Weights of a small transformer language model.
Size: 8 layers, width 256, 2 heads of 64 (1 for keys and values), MLP 384 SwiGLU, vocabulary 8192, 5.25M parameters.
Architecture: RMSNorm before each block, rotary positions, biases on query, key and value, normalized queries and keys.
Training: a variant of Muon for these matrices, 149M tokens, 9083 steps.
Each number is 500 + 50 x the weight over the matrix's rms, rounded and kept within 0 to 999. Layers, rows and columns count from 0. Numbers have three digits each.

# layer 3 MLP gate, 384x256, rms 0.177, rows 228-261, columns 64-127
470599552483541469514603464480482448446461508567457442523445561496434481464493514426531536556526510498537468431477425566388501549503478487550491532514566586509558621464510593517497505463484512
462490476585489467462546514480537456512465462543547504449425520444456492507538532474503420491382495429376442548482514535473494517539473518449477497441526467445509554541424400531436564485468438
471470500542659494511499541518449520548559606507547520570438510363467476480519577428424533508499467473496421504466509624487484502401579448534539513455532548537485455527535465477445561536501540
479381522553472524472538485548452428512530506430466583490472426532502466471458504459506455567547444513509479463525447494493566582523551581565540507444574548589568552590518399480458512481514500
422484481516577517480561466566414436437459587436423445548502436528481530432485476477458504521467453470421466576510461522519530454509506480570491412530502535445561554493532525416544507483490559
579561510559489512522543510506482555507496469515527503502498558519511453465488449488571462553437540473484537477473489536584502520510468502524500598471521480481507564484477445396477470534498557
567457412550596487522480531445535527550562489579455482497489459460405560489549513485462526518472500495536572547548477461487467527424551541522441515484540588590494471448514455508530515479424566
490428549538434536448535517562432511582549534513500458472421458486600522490495526536452416487582511445486588457521492452533495554484583544485452545499494528482520484527529484463490481531484455
440531565541440478398491419439507552508434560487514528555484535514495471500385459520450584451483469491493545430395531478525448451434439473425536556524524603461475377485459413557463520505557431
500381461551466476541378518476495541590486444613528519368416487535469490575542422510468533450441492425532482543505540448478510464467564519509534457555518481349508533541528518509402583405410446
481522484538535503495522539474519454527470541542544497557453465451616438423468462604582507530457465505529507539601464422501589457436462546452477555402562504428520485589423514445534437516507395
564486549513431478396470556449458510515480494505461457452563561459529528491525482524491482604475452542498491503473493515583400500493526620343476494631527436470516424495461547498495564429484506
558492518398602532491527538538468584550494632581530588457445506470476537526496505581555496441562515480495505474501443538413478470486539513410524478496492558361444439516550529551488456509607549
531388490566548483592488494563515548475531488455501486472464482450462447463506555517591452452540499537476542430530570559493510590517523532531527465458467505563472614557479520477487460446557541
501527414470513507538521495474475584531494457563469509461463537481441419535491488476542537513590527440425549481518438538472570533582506487533508499472529413457508522501537464544572492502557413
384463451589559508537427476585474503428468540452468579565493544417482509524397473498451401517457494482557499435484530477439500447519490529515526535532521507520538499501459526502508532552597529
533500469455472359429443451538495537508513512443514531397483545589490443553506468592593469501492470572512540594447529505506448422535554490486547564444517485556504456391438434456512470523441510
502386639443498502559409525533557523561609444514504373513604506552548441486475426586487462435459542569444483546490573524508503536556520479478574522518524459472600529483563483500465504629504543
429474565561521560525539608442424433513478568519438592434494374482484496533470533433447483506635494532539578456490500554504609444593457577521512475471488577502463488497505458472606530537515534
482385498440551566412508414476501549472516476516572474448508451426489557404525495475548493553566486513465544562460513465395497509527453472523467526455507492502525467514502543498481463631590522
547436502540373447516475434465501506434465507547480499498519527630523479558499430459544406523492453508513502555454498575538541461435484496452573389471415427433383515502518550408480526525490547
559538443637478559587556481469418493552530554450458472572480526490542628499553491517530523589426403445496484498488439486513465509506483531597447448486490486549477500495639539464539532504502439
458547410426463512489447397555607522526473508507458568451528535567444508492526551530586508501468527516471579548476521458451541560576480471545410416511512490516503457532575557568493476494453527
467591604429558423463441446485459467644496528479551559481485516496508489480514454488531511492489478484572532501481489454519399413488539512465475501525483563512479437570436450451451428487519599
479509543526556469486508566520477576566516461502360534492558444582474464529520473474515523513509506453471524454565482517442520601450518519515491506531517462448506465483514528471579459495504461
516464476450519524451528442415538433522472589486531499450540485501517591521534456496531527500557535524532398479494497437443562512599566485538508505518439563467536538539458445444533492419538574
496535474479479409503504557449461579496475518525450531434551398573509545553414603505510522477416436449450519513470569426514515470490443500444453477465510557517495534493392515397479499426523516
446562455547484557514446473604535575425520531532482444449465474541560509532531526541544498429528511472475469497562453528492510493467439549475461456583480461533504506423465481534480506556464543
552475573427509475485535431496457577520524547568561552411473516485537489473495570518470452525537405567461466413487449560526589568519487524548508508408609484496470485532459475567480522558525462
461513465514492438504468564481528528478569524496424524505596425484483479474516493532504427486503478550516554430548433520512462482497534457520492545392432562499410481495578516405459482535447545
540566531496433453468493534441563498509387544460448535489582507458513528419515537429506446464553470504550465486506559576550454522391467516564613602489534452568518559527536533539529459425492604
581446512572543450554537516529494499486490471477442410514543532468447575569544502456476528476436446462486608480489497530429572505567471465431487619524449552416441473582439499488511484449447389
452482565515487488461600560497486470564495443505468541609629469506490506564546485494504502419475593393476528459465434427614461511515462534477539438461636413447524634558364451480590518515444519
522489395526423489507427446504550550497540525471608480437445582527540511502482513429532529552449533531515553543459415600443468453469361560458512484479487502448585484460508528448463521544493501
# layer 3 MLP up, 384x256, rms 0.184, rows 228-260, columns 64-127
541533471423452494516545526546588519566489502534585400527475612481534528479542556492463470527551466460487504481491407547475489525451474498469491380345519535558518551531521510556506490519430529
524539460577484504452622573457478525466537496636601603447501479483435425475447512518490540482494497523439575546461491476416543505430423527468451429567521520481524456526481488462564484565550471
520425435432408534509437373434522494511537474565603518439466516609525558504529513548515465363461527408457389558467467525419355472509573531499532482495551476501516465423500601525529459521590463
465590479548499599485497503540449522427535507599518416485583537456460548516578433521525474554457601475576533484511442473481548499427517498431489502448487529527474448457497437494565498482488513
603516482500450517485489548480450577461528427456485554556360571591439476464500418495492473441463538409576460416489463437553544427472488437571515622464453497466486563547590543426446431521601549
470452513496518510476439536462461552575540585495472491534629462505448638505534522477516541551503495503506574452354431493453547491566531458572405476501510502578576494491516541539517528555559565
541443499500514465552572461460419518479535556431454493459469495505483446526527548465496510559429550438500482539465536539496512519547570537527597609521415545460441533471517483452441505541486494
402578514552557442498488523444457520498499477474472526531526523460449416502373576543457516471532534460580528515472491475452506497489517481561506485437418601544540549573462383539479479459450542
524463473528547466468627517454408482497452448511478489532441477515516495442477496426562514511514459436518522476483491547526560456432520503450553545553533519596483517537549412463466530380508427
561488483400496486527506558573438536623541402490441456580419537444566499491491572436455488546457543509518598492551508395434526423533481528475448451509503482642523480533445544449447498488497453
479446505586477508559448532472421527493483506495549474542538480580546484466449467527532496428462616479480486515493452506549546459488488530502508466503450504533494576445612487521548547524510537
434574498503481550496490481490504503569616462541424593489539531445450489561453475444509482514607487574374551577431568458511537614548446480525516585446445398550485448536512509491507461601452581
492506583483460507530467529471444426509511532472442508449452520538437480487492535539576481563499522506502539580489474485469560579511531538530579469541527616470475546575600545441608414582625477
551493541445470538439538496487534553544373445611515467473477473486530437487497527559513551557482467518474412433464568591527541549578586498596455479494511457430526511556516557412501493437480532
481450474552444499525514418491539480499547423432476494607523452472400569532411562489490469503544454475461451451567504520436545510420400459548423464544619525495459535573577540483425560520456444
547504520498536453463514546552479528502538477501497445444548522542479454480501551515471467495554507394433487552564542424535403525512547401496588506545515487522455534415511509498492500460474531
455486577420446509468610442471549417454406470554506443447557507542470476477465488536508515435499367472580521548545543558361486513511506485489454486462562450431565543480597559471539469520418469
499493458456494502468496464503451537538430434506497472500496475577637463448574488498521488516497461482600457471498480488369513478394500543495601530498530430494540519555529508502463605449506529
439445535508497574420509515520509482507503456532450573474445496451440492501496486557447421531550424524526560492529584445524543519570468496516469431584566554430518511545483478500529538537576491
496510569513476483473499555505541520581488495529515537452514481539568506605464419521462409448544479460499529473606429505495483453490581482495521465498492561479477540550468476569516543537459540
525526469499515595514633516498458516508559533497538439503500542494487572434531485514516505483463526514477460541483463495537469478504505469468548643500514532474565482455550405481469513478561470
467577560473550414473548540554456491436478532446489449596529384496431479447496487468491556484548414645491543480449475604479467466478433530492425515500527633440397489541544434538437510459441463
525397563471451436416514435485486473474533532501420566501506575438565576524494548543591459432391446467495518514496476410442555492524468422492451499415478516526529456586598493485442510448490598
466566579521556464467431524557409503477556566475511528467523416554496537515582509449478557622464518545545435558511460531514508411558424487395582425490525452556423594506432527506485515484520521
489529529514394476488608477345508449535480462518468525572463473497495406571535551483470389456541468538542494502563427505545507536525475550524450515381506601426461539522477365439470443421510485
503494641428515553563514521488478368542593588337506555484519441519497544508471445553602440633484535571538493482497492522477493476437455511573412493376485568484513305461548561404516480565450434
529541487524442536462472417395479607446581476452398541409516446528422491465449579537447513627496442502441512464505503503522535520437381497409524559534477550536427585488420547411524495461507501
466494418503429496556417539439517478515525531533456539456547489478523470569506454429494538466485477510501450508451659492460519525546497484419484475566529517429434588490430382534515557431484453
525511473521483484500418456599484550431534504462529568373559531480549397500495484446510491519499424519498434441515495523417604474579517443463510388366508502507497423387499519501555494425417476
441465486492454517531491452444521504537593497514473479488435482486472541464577456445501475519484433526520425491449557527516495453529466513458470438539569441574491463496512437550441513504491419
427507541585562569590424490484411450605468387499513484449543476557479520497494544461580552527521445531457423529395487528522467490538542486556512451470488462506387559409470469595531396588521485
468483482490448464539536496439502482464509527539484459521551595427390518423516520525515525477493463485582335520586419430406443438521424539640502507482486617429519485433580574375507487474521497
429522507474451598482462496545475462444628541549443543549471535438443413588467439518480510480516598519541537492458507395476527514567492480582477546550508550427527622519483540589587501533508515
# layer 3 MLP down (transposed), 384x256, rms 0.222, rows 228-260, columns 64-127
507415573453430423425538488578545467507490466496518553467479456569569530380475433528535542506546549513520467440449448503570540460525493490607489524478559470515472491475433467514522567508565451
485480540489545480533439438523491512505469533522549539438558448534524441426524576567498516451536522482383499442481491527571454468477559481453515477480489544554481451545453547548525432522512473
522469565515454523492495522474589449448578431483510468477507491546534523531512544460547510522476575523541363432455445467390452488521546510559452537483542584517441570547432563584525472515397540
476571492511544541536448535570481576571406516519483495469512469556505551508544471510429431450565518536460543525465434483517488528520490556504481476474390508448466497449446502613505446548529419
449547462536487566509437499500474476482456467459432430496482563494469460456489511390483506475566554552349521514463586495576512568536505453515429595487521522479461515540462421566481481438504468
493434511455485383563606447459483484415487524589552438472563552533540527549484462460452465548501488493554540454508471502499474472498513559382534466459582493444439521532461572503488495489556479
508446495520585466444448537474513543641447462547541544563489503465549525545466481557512496591484474459471591474501523445434503428465497538420559409503499516506444450545531443450448468584471491
524533457535418415490409518532492502542569453590538532511455452406546445614448515479576528610470496593547518467428522458476526471422478482484483455508557443569473441505554419398555563529576486
533499515533535405414512474439494560539486535449506475521537473522577592494532474539486521532456457505479423492493461408488494523428497524538513492530467478518557401472598468502521572472576408
509530433549511584455500450492512454423481564494482480477444519498507503505548463537423539506502522453458486525542445564565494581568464532546480489603453451468470514434450512503522572492548559
477573542442519480472554466456389462478480464528523478511465443535481567682465549564519459520559431504492514492441458514471489549509551485446505430418543472502448539522559524496502470478481541
558454488529512573543490485574491544464414519476517475484472533481463488473491587477423536504490561463427566481598458513491534482492495681504382540454572450551441494426552448449452508488563553
481514538502541408508526461499514490655550471524545408442521488379517462534501402452437437553431522468511464468474585485473448549461530481488434428563539528471512468482472418648559473522562510
563525469499493564529589432524482416534595473425533473439519539412533550462544545451457549478598499484506495493470540483510530545484521512478570421467533587399439501507471578502496472556536539
492439396530509530539627462504414511584480439482509530528404416446557592543486528525483549516536478505652531468500486560471488492456485444435548454496500508440450576495529552499471564446601470
456576497515535462460424445499473460545570480512478510495457427411555506441498465401394484430457533526594458516489465483524452513507516505571499528520491465543545447484535558498520499505512529
472563461490581493504482551458523475498517488516502580436458549468489502590472454512431479517517494538430494521518518450486519486570578561484456540467466522510429503548541511506574555526493530
520552481603514462519477415485473521501489486502523493501497484587540408476509452431457497532422576524529427381530489413445555555464501509486485417560489537442435537517539513495422555617522380
534506559458505577471453580509525512538487523538460462485430534498387541540564499431515408427574519425506467532395523588523514535591403480553537501392506522484588458521578389446377513509524509
584513456497453520494541501553428498398494472437594525486559516452554491471373501552453501291493510526419425553449489503475533458477523439504485550479448601501372544462488530392498508479513498
576499478484495403522468529422538513579563506498499469510427515479546424500471411514451449563459499444526441518441518440636560544504521423518581540427451545527523646494454536471545558556436555
386510491372543472453579474445519532491541497453584419452596444473523425549515497470538502445468528513523557503495423446456473465564482548596446499448500623509478606543506502491485458528540467
558495549543385500477406392449567493404528501531465582396444440493475554497446533557500490498556507486422512443484534461535588516492476519426559434455550506507496525522502529409477501465517513
555516453515447574518504460557490505521411541519515482516544516617521460525459520478496488561502489494437479553541553526470476585523500450488546494494544505541460522517500452418479488493576397
575541453469495430532377502537499500362494476446535512494486471438424542502444435462413492385565454433369477480488447499538435484501447544513451499463517489498581577527484453430523543464519441
537530541526466470521468536497479497467524544570494485500457463433526478520499493486578482445464462467446419519522525580523508466471488537550485501524494493547397529519512502452506456538519533
494481466502512468461502386533508482459510455528486636527502512572478494529393552503516418608464555482498381517509583453442438552486578432434456484525461512518536452584476607510543493527481439
484542464424530465514408442532478482404489563591496494553520435595575481480525490491522517585574490464457485592492442483491489377477523540513498527571504526569455507538573483446519449451530516
468483427524439550561448523538406570524445582615499490559477570481544416521461489418505414579407492482464501491537438452523540465564501525536505568469420449463423480556510482587431417466396553
496553536447526448527377522512429525386496436491601584471433492528527442506443475497493519530436535409447495564466476509447555510494511490494548461527543440486486578447548404559483571457476509
528503570542503639559459420549508575492452482449454499554466463484471622464638487469610512487504462572517502409446377584543513473442509469471482529552566542511494499547404540535494534453500525
505472501470509511581581453472522573418502605506445524503486484521504476428463535512537494607505485514365481460554441570559529452470567575612433511541513441470363471524514448485436501436596458
467498531564508500513465490468608446559431487426481418509496602427406494562618544435451457541572478595495481471556487569538444586444502596449533477436529475474539496527528495528500447449515492